config.toml
num_hidden_layers = 8
hidden_size = 160
num_attention_heads = 5
num_key_value_heads = 1
head_dim = 32
intermediate_size = 320
vocab_size = 2048
hidden_act = "reglu"
norm = "rmsnorm"
norm_place = "pre"
norm_eps = 1e-05
positions = "rope"
rope_theta = 10000.0
rope_fraction = 1.0
qk_norm = false
attn_scale = 0.177
bias = "qkv"
tie_word_embeddings = true
parallel_block = false
init = "uniform"
init_std_qkv = 0.0324
init_std_o = 0.0324
init_std_up = 0.0324
init_std_down = 0.0229
optimizer = "soap_variant"
learning_rate = 0.00246
lr_mult_o = 1.23
beta1 = 0.95
beta2 = 0.95
lr_head = 0.00771
max_grad_norm = 1.0
warmup_steps = 200
schedule = "wsd"
decay_fraction = 0.917
decay_shape = "linear"
final_lr_fraction = 0.1
batch_tokens = [16384, 32768, 65536, 131072]
max_seq_len = 512
doc_mask = true
train_tokens = 132300000
max_steps = 2580
dataset = "wikipedia_en"
Each number is 50 + 10 x the weight over its row's rms, rounded and kept within 0 to 99. Layers, rows and columns count from 0. The size before them is the row's rms in percent of the matrix's.

# layer 2 attention output (transposed), 160x160, rms 0.0783, rows 26-31,58-63,90-95,121-127,153-159, columns 0-79
120:62 36 47 45 29 54 51 49 61 46 46 54 48 63 41 52 39 73 50 31 37 33 57 51 55 46 37 47 53 63 44 60 47 68 51 64 46 47 64 53 59 40 49 39 48 51 73 55 48 60 55 59 60 52 57 29 63 52 59 52 49 45 47 57 50 60 58 46 69 46 59 42 48 72 44 38 72 53 56 54
114:49 53 60 49 48 49 45 45 37 50 57 43 58 31 42 75 52 65 65 49 49 59 39 51 29 45 31 41 44 30 44 36 39 38 51 50 57 40 49 36 60 38 23 38 45 50 60 47 38 47 68 51 45 48 48 51 51 39 49 39 61 51 41 58 58 66 58 36 58 59 52 56 54 63 49 63 50 52 35 40
118:39 39 45 29 43 62 45 48 39 49 54 62 66 54 49 56 37 38 67 45 51 39 49 64 58 48 44 67 48 48 44 38 47 56 45 39 58 38 46 56 47 37 49 50 71 29 62 57 52 63 41 67 44 57 73 48 38 50 50 54 51 55 38 57 59 66 58 74 63 66 56 55 45 59 51 61 40 45 53 64
114:55 37 53 57 58 42 48 42 65 59 35 46 43 53 43 51 37 47 54 53 56 32 63 57 44 56 46 37 49 56 42 72 55 53 54 28 63 45 41 65 57 53 60 29 52 38 54 58 41 42 43 53 47 52 32 49 56 46 45 60 47 32 45 56 58 56 75 41 45 36 50 66 58 65 67 42 62 55 68 43
118:55 74 47 41 67 39 51 53 70 45 30 54 47 56 39 42 47 56 53 51 41 55 41 33 40 47 37 29 60 44 60 47 36 65 36 61 48 44 61 67 43 47 67 62 46 46 26 38 51 53 37 60 61 61 48 45 48 32 46 65 43 43 39 65 40 59 55 42 46 47 58 43 52 47 53 62 53 57 48 45
099:42 49 57 51 73 81 53 55 61 63 57 44 65 59 56 46 43 46 56 40 65 42 57 60 55 63 48 41 49 50 19 58 58 62 41 39 43 64 41 59 29 29 66 44 31 50 45 54 58 59 52 46 45 51 47 54 69 50 70 49 40 58 43 52 45 37 45 29 63 69 51 50 54 50 55 61 39 36 39 57
105:44 53 67 33 59 38 62 35 48 65 34 54 50 59 63 29 47 37 33 55 55 48 35 38 38 50 36 48 60 30 61 57 32 47 39 47 42 31 56 53 53 48 56 44 52 48 57 58 59 57 54 51 48 47 60 61 48 69 59 41 49 57 53 28 51 55 55 67 39 49 51 49 55 50 56 42 54 41 57 42
101:42 54 49 47 48 60 26 48 43 57 41 62 60 46 57 46 44 58 43 52 60 43 59 34 50 44 38 47 62 42 75 29 50 45 47 53 42 35 50 34 45 46 50 62 67 64 48 39 49 52 59 57 48 49 47 54 44 48 35 43 45 42 38 46 45 38 29 50 60 54 84 49 51 42 41 52 47 47 55 45
110:42 41 44 54 38 55 60 60 44 56 46 45 52 49 63 33 60 65 61 67 54 52 54 37 51 68 19 46 33 54 55 44 54 43 50 63 55 49 61 56 55 64 52 45 52 58 54 43 60 40 49 46 46 77 48 42 49 41 56 50 31 44 48 64 42 55 46 40 56 45 44 51 67 37 47 49 34 53 48 43
099:45 66 28 55 63 44 43 56 47 43 51 57 38 47 66 64 40 49 45 46 61 43 47 31 66 55 59 54 48 61 46 49 53 49 43 48 62 48 50 28 38 42 36 44 37 44 59 51 44 71 53 40 67 53 52 41 70 44 46 47 52 56 40 60 38 62 42 56 63 40 42 66 47 56 40 43 53 65 51 65
111:41 37 32 35 62 49 50 53 29 41 37 69 69 40 48 53 57 49 49 46 62 33 49 54 38 40 50 71 60 59 53 51 51 50 52 40 53 56 37 60 43 32 41 57 66 55 48 82 46 47 46 38 49 61 53 36 45 39 42 50 50 66 49 60 74 55 59 62 51 51 42 59 51 57 55 44 51 50 36 56
108:46 33 46 45 51 44 56 38 36 62 44 43 56 56 51 34 68 43 53 58 52 37 63 70 67 51 45 46 65 61 62 53 36 65 46 27 39 47 64 51 52 57 36 62 50 56 50 63 32 31 49 56 53 34 33 43 69 35 51 59 58 55 47 47 39 62 47 60 51 59 45 42 65 52 63 46 41 58 49 65
086:43 60 43 57 61 63 51 50 44 46 67 33 63 58 49 59 31 63 54 55 48 47 52 45 64 41 70 49 33 61 33 49 50 45 52 49 64 47 40 53 39 30 57 54 37 58 54 49 57 55 52 48 53 61 52 63 49 40 35 40 45 59 44 52 55 45 53 50 38 32 59 45 59 44 43 59 36 50 48 63
086:48 34 51 46 52 39 59 54 42 46 65 51 51 59 55 41 35 60 52 46 46 55 40 63 47 64 44 73 51 51 42 50 48 47 43 48 46 59 45 70 47 43 34 50 42 46 48 40 60 62 52 55 63 66 50 54 60 58 44 46 49 54 57 54 48 70 55 47 37 31 61 59 43 59 38 53 35 63 59 61
091:56 42 51 48 50 54 46 67 50 47 37 31 34 45 56 53 59 44 50 34 32 51 50 45 42 50 62 59 54 63 57 43 56 57 54 62 55 57 37 39 69 71 46 39 54 52 59 42 50 55 51 44 51 45 27 42 76 51 43 40 57 60 51 51 63 39 41 35 56 59 56 74 38 41 39 53 40 32 50 52
094:59 60 55 73 50 54 51 51 43 80 54 50 48 38 37 41 53 35 41 64 48 37 51 57 49 32 43 67 49 44 11 44 55 49 58 58 49 48 44 46 45 57 55 59 48 49 55 29 59 58 49 68 45 57 57 44 37 50 30 36 55 30 53 43 47 36 54 39 54 47 47 44 51 61 44 62 43 37 45 38
077:64 32 58 54 49 58 58 29 52 56 57 56 52 54 74 46 41 51 56 52 36 54 70 47 50 48 71 70 50 37 57 57 44 52 73 51 47 45 49 55 58 59 45 30 59 56 46 66 46 62 43 41 48 49 49 42 49 58 62 49 62 62 39 64 47 37 31 51 57 57 46 50 27 38 52 49 37 57 51 60
085:57 56 47 52 53 61 53 44 51 35 32 65 31 66 46 55 41 54 38 41 67 54 43 59 54 47 56 60 49 71 35 53 66 42 62 82 67 68 40 58 48 55 65 48 60 47 64 45 39 74 59 34 60 48 41 47 37 60 25 57 50 44 53 64 46 51 58 32 59 56 54 47 48 65 54 56 67 42 40 50
096:37 62 63 31 51 57 67 50 47 28 53 55 54 47 52 49 69 43 69 64 58 56 47 71 58 57 41 44 51 47 69 44 61 59 58 42 45 57 47 30 58 59 31 45 28 68 48 61 38 54 58 53 46 36 48 40 41 41 58 48 52 44 50 56 46 37 29 58 52 42 57 49 51 55 33 49 49 56 62 50
105:43 66 43 40 39 54 48 43 51 45 56 67 57 35 70 45 38 46 57 54 61 33 55 24 43 71 38 44 62 40 34 39 45 26 65 42 48 58 40 38 58 46 42 63 46 46 40 30 60 48 62 50 40 47 37 60 44 46 59 58 53 48 55 61 31 36 53 53 49 50 39 44 60 58 59 51 29 41 41 45
104:52 51 45 56 47 46 56 32 25 34 60 75 48 61 49 47 57 31 41 47 47 54 46 36 53 57 53 55 53 45 58 71 41 37 57 40 31 48 40 50 51 47 63 35 56 43 46 55 58 59 36 66 51 34 58 48 51 35 35 59 48 53 35 51 59 42 54 49 48 54 46 53 53 44 65 63 49 40 52 47
101:39 80 64 57 64 45 49 45 40 69 57 36 45 48 48 61 46 43 62 53 46 50 45 49 63 46 55 40 53 52 73 77 73 58 59 51 44 44 45 60 48 46 54 63 49 66 37 44 53 62 50 54 60 49 39 59 57 60 79 56 35 64 68 66 70 44 44 41 50 43 43 46 47 52 54 54 66 43 49 49
101:55 44 55 30 29 43 54 52 51 56 56 42 54 68 56 47 63 45 44 17 48 55 49 52 52 58 66 37 55 62 57 51 58 49 45 51 38 56 54 53 59 54 69 48 34 33 50 53 53 47 57 52 43 52 51 60 37 38 56 64 55 80 44 56 54 49 66 49 62 45 62 32 47 38 57 49 40 44 48 53
110:40 64 43 49 39 60 55 59 50 36 48 55 42 56 68 37 49 55 42 46 71 49 48 45 57 61 40 41 43 50 32 51 49 46 57 45 44 52 57 58 54 52 28 41 42 54 54 44 64 46 68 73 33 43 32 37 47 66 40 68 48 39 68 31 65 42 41 53 35 41 65 57 37 51 53 61 43 51 66 54
100:36 46 48 51 42 37 47 34 43 46 65 51 67 31 40 47 42 45 54 50 38 50 43 44 55 37 49 50 44 45 49 42 44 55 52 63 49 56 48 27 70 42 38 50 64 48 53 39 36 48 63 48 68 47 57 58 57 33 56 47 57 41 44 28 40 58 53 50 59 49 55 67 50 51 47 41 41 67 53 27
097:62 39 53 62 67 42 32 53 46 64 39 56 46 57 71 47 52 62 41 49 51 51 48 38 44 51 49 54 51 52 29 47 42 23 49 59 53 45 38 38 59 55 74 37 51 47 65 51 45 57 43 49 39 55 52 47 49 44 40 34 50 36 42 59 49 50 68 34 55 49 47 40 53 48 37 55 37 55 54 48
084:39 35 55 60 49 57 39 61 50 54 45 45 36 56 52 56 64 50 59 49 48 72 57 79 44 43 59 32 40 48 43 50 52 69 36 32 70 46 33 39 63 61 46 52 64 58 44 53 46 54 41 54 50 51 48 45 60 61 50 70 57 57 33 70 54 45 42 47 53 53 51 51 54 47 37 37 46 63 50 63
087:41 56 35 44 58 38 47 68 78 57 47 47 49 47 60 42 46 36 55 54 57 55 59 51 57 54 51 48 50 64 56 51 61 70 45 55 58 51 64 51 45 52 66 64 47 56 47 51 55 50 58 49 46 42 41 53 49 57 71 59 64 51 42 58 41 40 39 58 60 69 41 38 38 49 35 46 36 57 54 44
090:61 49 45 42 47 44 53 43 66 30 46 56 46 53 45 55 48 55 37 41 65 50 59 42 45 42 50 41 57 53 23 54 51 50 36 43 46 52 50 47 53 33 49 57 46 34 49 65 36 50 47 48 42 45 71 43 42 49 40 38 65 27 34 34 34 51 61 43 33 29 44 47 69 57 38 37 62 52 34 59
087:59 72 56 48 55 56 49 48 54 50 50 45 67 65 47 61 51 54 63 47 43 69 49 44 55 52 45 50 41 33 56 37 44 72 34 59 32 51 52 39 58 45 49 50 49 48 43 73 54 39 53 39 49 45 58 37 45 65 46 54 58 41 61 41 47 57 41 56 33 52 57 56 62 40 33 48 60 46 48 66
091:51 64 62 67 50 44 42 58 64 62 51 48 39 46 51 65 43 50 42 67 48 41 51 46 65 54 49 32 47 54 57 44 70 51 44 52 51 62 57 44 52 50 74 53 33 48 53 44 49 40 61 42 43 54 61 48 59 57 53 44 29 62 49 44 51 51 53 50 45 46 31 41 79 44 52 48 48 45 48 50
092:63 75 50 58 47 34 53 63 51 65 39 47 48 51 30 66 65 40 47 64 38 59 33 35 36 47 53 39 47 36 68 43 43 44 59 53 43 49 58 61 47 68 62 54 43 52 35 46 66 48 37 46 30 60 71 55 36 68 55 50 45 67 51 43 46 38 43 55 40 41 38 43 49 36 52 43 53 59 49 63
# layer 2 attention value, 32x160, rms 0.0476, rows 26-31, columns 0-79
100:47 55 48 47 36 54 48 70 56 47 49 40 63 58 54 60 70 45 42 59 37 29 68 56 45 76 57 55 60 32 46 48 51 44 40 47 32 55 63 58 30 47 60 37 52 48 53 42 41 62 61 60 38 38 46 55 46 39 43 46 61 48 62 51 44 38 34 57 49 44 55 52 51 48 40 53 50 37 32 51
101:39 55 51 64 46 50 46 60 43 48 63 51 45 51 51 45 67 47 46 56 51 46 67 62 47 59 47 52 57 41 30 60 43 37 64 44 53 59 39 58 65 51 44 55 41 52 48 56 41 30 54 58 33 38 43 50 68 39 33 64 52 41 59 36 53 50 72 58 39 40 48 38 43 61 73 36 56 36 57 55
100:57 44 51 66 58 45 37 53 70 55 55 68 35 37 43 55 49 43 42 49 37 34 41 36 39 62 51 47 46 56 42 45 49 48 46 44 46 51 48 54 40 50 47 49 56 54 56 39 56 38 39 51 36 56 47 56 52 40 32 64 57 43 53 67 49 72 49 56 65 40 47 38 55 58 59 67 53 74 48 53
094:46 52 56 63 34 60 59 65 63 61 38 39 43 40 45 45 69 43 47 58 38 60 52 47 65 33 55 39 55 59 64 54 32 37 60 49 56 69 31 65 38 64 67 48 47 55 48 46 65 48 44 56 57 38 59 52 40 39 59 49 53 61 59 56 41 42 58 61 45 70 62 42 38 50 41 40 70 34 47 56
102:72 44 39 48 40 47 47 62 48 69 53 69 60 66 46 60 37 52 48 57 56 46 55 80 48 53 48 38 37 58 51 60 47 60 55 58 58 47 58 41 48 53 53 65 44 63 48 40 44 43 54 42 51 47 29 62 49 36 56 36 42 57 54 44 41 43 47 67 57 45 69 48 48 44 50 42 64 71 53 47
096:54 47 55 70 72 46 36 56 31 55 42 42 47 55 41 53 49 46 51 59 59 74 46 43 50 44 53 51 31 38 43 39 35 65 49 67 64 42 67 58 67 23 45 48 50 43 49 51 70 29 51 45 43 52 48 48 46 38 59 63 41 52 62 36 60 56 71 58 52 62 74 59 54 49 58 56 60 48 42 34
# layer 2 MLP gate, 320x160, rms 0.0692, rows 0-16, columns 0-79
100:60 54 55 50 64 48 40 47 27 47 50 58 29 62 53 46 57 47 62 63 47 54 45 66 52 26 77 50 58 47 60 34 57 41 48 59 52 53 44 38 45 63 46 47 40 41 57 55 39 62 46 50 50 50 52 73 68 62 65 42 51 45 51 33 37 49 36 50 68 56 31 51 48 45 49 55 51 63 46 39
100:59 61 63 57 37 47 50 50 71 58 65 68 46 54 53 62 52 59 54 57 46 57 45 49 67 61 70 50 43 50 44 26 49 58 40 44 42 44 48 50 56 56 55 47 49 55 40 48 44 68 44 54 46 53 41 52 69 42 54 74 43 59 70 51 39 42 51 69 40 49 39 51 49 48 36 41 49 54 58 52
106:37 46 40 32 60 41 48 69 25 50 61 31 46 57 22 54 52 45 63 49 38 41 41 41 46 43 44 65 58 54 42 57 44 41 46 53 45 52 27 60 52 44 56 58 36 60 42 43 50 52 37 36 50 62 43 40 50 45 37 61 37 48 70 37 62 51 45 62 57 58 27 38 39 40 44 47 56 46 40 47
098:52 48 36 46 31 50 29 46 40 32 37 34 55 66 57 43 39 55 49 41 36 45 68 40 49 49 54 50 64 23 59 33 48 60 67 43 55 43 43 50 53 63 56 71 37 54 55 39 56 50 45 62 57 61 42 40 58 31 47 49 58 31 48 42 27 66 50 54 71 39 55 51 73 55 40 47 69 59 61 46
100:45 44 53 32 55 45 51 46 31 36 40 47 63 55 58 43 25 48 56 56 62 41 55 56 58 65 37 53 38 37 55 36 24 46 38 44 44 40 54 32 45 37 45 48 43 33 56 52 51 51 58 56 51 41 41 52 55 52 37 54 43 42 32 54 39 59 62 37 60 52 42 59 58 59 58 35 61 50 51 61
100:52 57 43 52 53 47 60 52 50 39 67 49 44 55 40 43 32 69 35 63 58 52 58 46 47 47 65 56 69 38 64 54 47 45 37 61 48 47 61 49 48 43 49 64 43 61 43 42 43 60 51 44 53 40 51 47 57 47 59 45 57 39 49 53 46 54 46 48 36 62 41 47 39 33 42 55 36 64 47 50
096:53 49 41 45 46 60 44 48 60 41 38 50 44 39 69 57 48 58 42 38 40 51 35 59 64 52 63 54 47 61 51 48 50 45 52 47 49 39 49 52 42 52 45 58 48 43 45 54 47 57 40 53 41 47 50 56 66 46 69 49 42 39 43 42 40 29 49 42 53 34 37 49 42 65 58 67 64 45 33 37
084:49 53 59 33 63 44 40 41 58 55 35 42 41 53 38 47 64 39 53 53 19 60 32 52 47 42 46 26 41 59 56 44 32 66 49 31 64 45 36 44 56 50 47 46 44 56 58 46 56 50 43 57 44 67 43 60 49 49 47 61 42 45 59 38 48 45 50 49 55 47 38 45 57 37 42 37 41 47 61 68
099:42 40 45 51 40 72 53 46 44 55 52 60 40 43 51 46 54 66 41 52 48 58 56 52 70 32 51 43 43 44 43 51 41 42 42 46 55 56 55 47 41 46 35 48 57 49 44 57 49 55 30 42 47 49 57 51 61 37 44 51 50 53 36 58 29 51 37 45 50 60 47 39 60 49 39 37 41 47 31 62
103:52 40 60 48 54 31 48 47 53 50 62 61 59 40 35 56 55 55 55 52 45 36 43 51 53 51 58 88 48 56 53 55 41 53 68 46 48 61 71 55 66 50 52 57 49 56 50 49 63 53 59 51 43 51 54 49 49 48 55 41 51 62 58 62 55 54 47 42 58 61 44 46 53 45 50 51 36 38 57 51
098:52 29 56 56 48 52 52 61 46 51 72 54 49 37 43 39 58 64 53 51 26 42 40 67 56 55 57 53 52 68 29 40 40 54 39 46 65 54 47 43 59 64 55 64 60 66 35 48 54 50 69 57 55 52 43 43 57 41 44 40 46 69 44 39 33 41 57 36 51 53 57 55 55 56 39 46 49 54 56 40
106:33 60 50 46 38 53 62 44 62 38 50 64 31 41 42 46 57 69 62 50 35 64 46 56 43 48 59 52 58 62 36 44 63 69 68 63 67 65 47 54 55 50 43 29 59 40 45 37 64 57 68 40 53 53 38 44 52 42 35 62 45 50 63 35 37 71 48 55 49 52 53 46 53 55 46 54 41 68 44 46
104:45 56 50 70 44 42 39 50 39 30 48 60 54 64 62 60 55 45 62 57 57 53 34 36 57 50 63 43 42 63 54 47 62 42 48 44 58 43 58 52 48 36 52 62 42 27 41 71 49 60 49 33 36 54 55 49 52 56 32 42 59 56 63 37 56 70 49 55 50 47 59 74 60 31 49 60 52 54 40 55
095:40 51 64 56 49 57 32 51 53 56 46 46 32 55 59 42 56 43 58 45 60 45 47 55 46 64 23 52 59 66 44 49 45 51 54 43 52 42 47 44 63 36 49 67 51 31 72 59 65 55 51 50 71 36 59 59 54 37 67 38 44 45 58 51 57 45 50 50 66 36 26 52 51 62 39 53 32 67 67 57
105:53 50 73 37 38 38 40 58 47 45 70 40 35 41 45 57 42 50 36 40 51 40 60 62 41 59 52 46 62 46 67 48 45 37 70 53 41 45 36 39 53 47 39 36 50 37 42 32 35 67 70 53 63 36 55 59 55 49 38 44 47 42 61 35 61 48 63 43 31 41 37 48 49 38 64 42 60 72 50 29
098:65 53 76 52 59 46 47 48 62 42 53 32 40 48 46 40 52 47 65 63 55 59 38 52 50 49 63 60 45 42 55 52 42 68 53 40 32 52 58 54 37 51 57 45 35 42 51 54 30 51 54 38 50 50 48 39 47 59 46 67 46 45 51 56 43 45 58 72 59 49 35 35 41 69 47 43 56 45 46 61
105:52 56 61 44 51 41 52 61 64 43 53 35 23 47 41 53 63 34 45 45 58 48 43 63 51 47 46 58 46 44 37 53 59 54 43 59 61 52 53 57 53 47 53 59 63 38 60 48 55 58 52 53 59 41 53 25 52 68 54 64 44 42 49 66 52 53 51 48 48 49 53 48 37 52 49 41 48 43 43 69
# layer 2 MLP up, 320x160, rms 0.072, rows 0-16, columns 0-79
107:47 51 57 53 65 55 50 70 50 47 44 54 67 49 28 52 51 50 37 41 52 61 35 58 46 46 64 56 38 50 48 65 63 48 45 43 45 37 42 40 46 56 26 52 37 55 42 38 66 47 53 70 38 39 73 36 52 35 56 59 45 49 63 43 58 53 43 55 60 58 32 38 41 40 57 64 42 50 48 50
099:53 48 45 44 47 43 56 32 35 49 54 50 64 22 41 38 49 44 40 60 61 47 74 49 47 48 32 47 59 56 61 25 45 32 43 48 53 55 42 64 41 56 43 61 66 55 67 49 55 39 38 68 52 48 41 45 35 62 41 47 40 47 55 50 65 48 40 42 36 41 58 47 49 58 49 30 48 34 29 31
111:75 64 64 56 56 40 65 57 49 55 63 44 56 47 45 37 58 55 42 39 53 53 51 49 47 39 52 76 66 64 66 66 26 50 55 45 34 56 61 45 46 55 63 47 38 57 37 53 68 39 42 30 52 64 33 48 70 38 49 54 57 66 52 39 57 52 47 43 60 50 43 52 46 50 56 55 51 45 48 31
099:59 42 63 44 39 34 63 45 57 61 63 41 51 48 53 63 37 75 48 58 41 51 47 29 61 65 56 68 53 57 46 56 44 49 56 34 38 40 57 53 59 60 42 49 58 55 50 43 40 38 65 55 44 57 55 44 34 53 42 52 66 55 41 48 48 50 48 38 52 51 42 38 49 31 40 60 73 67 49 42
099:22 60 49 38 38 51 27 63 37 47 39 46 58 60 58 52 48 46 41 52 60 49 51 53 53 55 43 60 52 63 26 40 40 45 48 47 64 34 59 30 54 49 45 59 51 34 56 49 61 59 62 45 59 63 56 66 43 33 54 56 64 38 39 37 65 49 56 51 62 62 67 46 52 49 36 56 36 57 54 56
100:55 58 41 39 49 43 64 59 43 41 48 59 55 46 30 33 56 51 36 57 55 58 55 55 52 42 56 50 62 26 63 26 30 44 54 48 63 46 39 55 60 42 48 65 54 42 50 50 39 60 50 53 29 57 33 49 40 41 33 43 55 55 35 64 43 47 46 47 65 63 59 67 55 49 56 51 47 54 45 69
098:45 51 47 64 43 54 45 78 64 51 45 66 46 46 56 57 70 48 50 60 54 45 43 40 52 53 49 57 72 45 57 57 43 48 60 45 42 38 46 60 56 37 59 27 45 38 54 40 50 49 59 41 50 43 56 57 50 47 45 49 62 45 51 57 66 62 62 41 42 43 54 45 48 49 51 55 51 58 42 51
086:70 62 69 53 62 59 42 60 61 51 49 56 54 48 47 57 75 40 50 48 38 55 43 51 55 56 44 43 64 66 43 39 47 53 48 34 43 53 49 34 69 79 50 31 49 53 66 48 45 64 46 51 48 61 49 58 38 36 43 56 48 53 36 43 39 43 44 38 49 54 43 37 60 39 38 35 45 61 51 45
097:61 60 53 48 56 62 36 58 41 77 43 54 60 44 51 55 58 62 54 33 41 30 58 63 49 46 53 50 43 61 52 51 60 43 55 45 63 37 54 50 68 63 66 35 56 49 58 70 36 57 54 45 50 31 51 48 29 65 63 59 35 43 55 46 55 60 56 60 31 49 27 46 40 38 44 49 47 41 51 42
094:36 53 41 43 45 52 43 50 55 41 43 53 47 58 47 48 62 55 56 35 63 63 53 44 61 45 58 37 65 34 71 51 40 46 57 52 40 44 43 59 53 68 54 48 56 53 68 36 43 43 41 59 51 46 53 59 41 68 44 45 66 48 31 48 52 52 60 58 43 33 60 55 61 54 44 20 53 53 45 50
096:59 61 32 69 44 44 35 63 39 49 45 42 56 56 62 57 46 42 44 29 33 51 65 38 47 50 41 29 41 49 53 44 41 44 35 45 60 60 44 42 43 54 38 59 45 63 59 45 40 66 45 51 48 59 42 72 49 64 50 46 66 20 52 57 61 58 48 51 41 37 53 79 43 55 44 46 53 55 61 30
102:66 64 52 50 40 40 42 48 47 57 34 57 41 60 51 68 61 74 51 36 55 60 58 54 51 51 48 48 37 56 51 39 34 62 56 47 69 41 45 41 51 45 48 32 62 67 51 72 48 37 37 55 61 67 43 59 25 59 64 63 45 29 50 53 51 49 57 66 42 50 50 38 36 58 46 49 63 29 61 59
098:34 57 49 56 50 52 68 61 33 60 42 58 48 31 39 41 55 63 70 64 53 40 45 50 52 36 45 36 77 52 45 31 39 54 42 42 57 51 55 59 33 54 32 50 59 45 66 57 51 37 53 32 55 64 44 45 31 53 52 48 60 42 68 46 66 53 48 34 50 39 51 56 48 45 56 54 42 56 73 52
095:56 65 74 38 60 49 49 33 53 52 37 41 47 52 51 48 43 58 33 55 56 52 42 26 46 48 47 40 37 49 59 35 45 52 46 26 51 57 53 35 54 61 48 40 47 68 67 52 45 50 50 55 61 60 36 59 69 53 40 58 46 42 65 48 38 41 41 49 60 50 37 52 54 53 29 69 37 57 58 58
095:36 65 47 42 64 48 44 60 60 67 43 57 46 63 34 44 73 54 45 54 68 78 52 44 43 55 49 36 41 53 46 48 56 39 50 34 39 57 46 52 40 49 43 68 46 39 51 61 59 47 40 62 37 37 48 36 56 36 36 68 46 52 50 55 54 37 63 61 43 40 36 59 38 43 55 39 47 53 48 53
116:43 39 43 48 42 59 53 52 50 46 56 51 47 46 63 52 47 45 55 35 34 49 52 57 43 37 53 61 49 54 39 50 62 52 64 56 59 53 36 39 41 52 35 34 59 50 36 38 56 69 45 44 43 46 50 48 20 42 32 43 54 70 38 47 59 48 60 38 38 42 51 60 38 46 56 43 50 62 61 57
103:48 41 53 63 55 54 57 46 57 51 41 48 38 40 57 43 67 45 47 63 63 44 52 69 42 77 59 58 44 38 48 42 44 30 54 55 52 51 51 52 52 48 60 56 36 63 66 46 44 57 54 53 76 50 48 65 25 56 51 34 50 50 37 54 58 43 50 38 39 57 49 35 62 40 43 39 46 43 48 49
# layer 2 MLP down (transposed), 320x160, rms 0.0679, rows 0-15, columns 0-79
106:45 52 38 44 68 43 36 61 51 52 48 48 44 53 53 37 33 57 42 50 28 56 41 49 49 50 55 43 52 44 69 59 45 60 57 33 69 58 59 52 57 48 39 41 53 43 53 64 55 41 27 69 41 53 52 57 45 36 37 56 44 52 31 45 49 63 44 61 54 59 56 58 51 50 48 43 62 36 47 62
097:71 44 56 52 53 57 41 58 49 56 62 62 36 60 30 50 46 53 50 57 43 50 64 46 46 51 53 60 52 73 54 50 36 37 60 68 55 57 64 46 60 53 54 54 45 30 59 43 59 75 47 55 36 49 40 39 54 56 51 46 41 59 44 33 59 42 47 45 48 51 65 63 61 41 39 62 50 47 55 54
109:61 41 43 48 53 43 34 59 67 47 37 49 58 59 49 43 38 51 67 51 46 45 53 36 54 51 37 52 36 57 41 37 54 30 74 50 47 51 53 30 63 40 41 48 47 61 23 46 46 61 40 50 57 39 46 35 48 59 54 62 59 51 45 54 41 45 53 48 27 41 53 57 42 58 51 36 29 43 36 60
101:66 44 57 57 49 46 51 53 32 58 45 63 77 53 52 50 47 38 43 43 58 55 46 31 40 48 71 50 47 51 58 49 49 48 39 62 56 51 49 48 50 49 66 50 41 43 57 44 49 64 36 30 48 47 56 57 63 39 35 53 56 51 64 64 50 46 63 50 56 47 50 66 61 34 63 53 47 47 59 51
099:60 59 33 57 60 58 54 47 56 59 46 44 56 65 32 52 54 70 65 43 56 42 46 59 50 54 65 36 68 67 58 77 51 37 58 74 54 41 57 62 45 51 54 37 63 54 59 51 46 46 48 50 50 54 42 48 49 61 46 48 43 71 44 56 55 43 43 52 57 61 38 53 49 46 59 50 40 42 50 60
099:47 46 37 48 56 49 59 51 55 61 63 67 53 66 50 42 46 58 41 64 71 54 62 44 70 50 59 62 59 62 41 51 57 41 39 59 68 66 74 34 29 43 49 55 47 48 60 60 52 70 36 46 56 38 43 44 48 57 34 59 51 54 58 48 43 43 50 48 39 72 50 66 40 52 52 53 58 64 61 46
100:56 45 53 59 43 67 32 45 42 45 36 53 50 47 34 42 41 53 38 39 60 44 65 54 52 44 33 56 38 73 47 39 47 56 61 25 62 45 52 42 44 49 52 42 34 49 56 54 43 56 58 41 58 50 42 53 49 42 64 55 47 48 35 36 54 50 56 39 37 51 58 41 50 45 42 55 44 43 45 47
088:43 63 51 58 49 39 60 59 41 59 63 52 57 36 52 54 37 39 47 52 58 50 41 46 27 49 61 34 50 39 46 66 79 45 55 52 59 49 42 54 62 40 78 41 63 47 57 48 38 49 43 58 43 58 43 62 58 50 33 48 68 59 60 54 61 54 46 50 36 61 42 46 34 56 46 55 41 46 55 53
096:60 40 43 34 50 50 74 64 64 60 42 48 54 50 43 53 42 50 62 52 48 58 44 44 39 51 59 68 59 54 44 43 50 56 45 63 39 50 63 59 62 50 50 66 51 45 71 36 61 52 41 49 57 47 61 31 63 36 69 32 59 59 60 60 48 44 61 41 63 55 51 50 53 47 51 68 52 74 52 54
093:50 56 47 30 68 62 50 55 55 41 27 33 37 66 55 45 55 48 39 36 32 45 53 49 53 43 60 57 48 54 40 43 32 48 44 73 34 55 57 70 57 57 21 50 49 40 50 54 49 38 56 45 41 49 53 23 63 48 35 41 43 47 55 49 51 49 49 72 52 60 33 52 53 54 45 49 61 46 47 60
101:34 21 63 33 50 32 59 44 59 56 35 34 44 52 35 58 49 56 43 65 50 32 62 38 50 47 49 59 47 62 57 55 59 31 61 59 48 39 38 42 63 47 29 42 66 38 46 63 53 61 58 42 49 51 47 57 41 58 50 63 60 40 46 44 53 42 38 38 48 46 64 65 56 41 50 39 48 51 54 60
107:43 35 58 28 62 45 58 31 29 34 52 46 67 48 54 52 58 33 55 51 35 40 56 52 53 40 48 66 41 60 44 61 47 45 45 35 43 51 37 57 38 50 44 65 43 50 59 37 51 60 32 49 31 45 51 53 51 59 61 54 57 32 48 60 52 43 52 57 67 45 44 61 42 58 51 63 47 31 56 65
101:59 37 46 55 48 53 40 43 53 57 50 76 52 50 39 70 53 48 49 41 53 50 48 44 42 42 45 48 47 44 60 50 48 40 50 50 52 52 58 58 44 42 59 49 60 44 31 54 53 40 55 49 62 51 42 74 61 33 53 33 60 36 45 42 53 70 56 51 52 31 48 56 58 41 33 41 65 44 40 43
101:46 57 30 51 53 43 40 43 38 35 58 45 55 56 45 30 53 64 48 47 44 47 60 45 53 69 38 33 58 48 49 45 51 40 47 46 69 53 44 55 45 48 66 57 61 61 52 54 59 66 68 42 56 59 33 36 50 67 50 42 62 45 61 55 46 47 51 36 59 51 39 55 39 50 49 30 32 45 49 50
101:41 54 59 47 56 51 53 28 48 42 59 45 50 50 45 63 51 54 50 44 41 45 57 40 61 27 51 43 59 45 46 35 60 45 60 56 51 59 55 47 46 42 42 38 37 49 55 40 38 60 44 51 41 79 59 59 48 57 56 53 48 52 64 47 51 52 44 45 60 49 51 49 55 69 32 53 48 53 48 41
109:61 51 40 55 42 46 55 70 42 29 40 33 38 45 32 35 51 58 44 39 59 63 65 65 64 60 39 42 45 45 35 52 37 43 44 52 55 57 50 66 36 51 28 54 40 64 41 54 42 51 64 49 31 60 44 48 58 49 52 48 45 45 51 55 48 56 44 31 45 56 38 51 42 53 42 34 59 45 51 67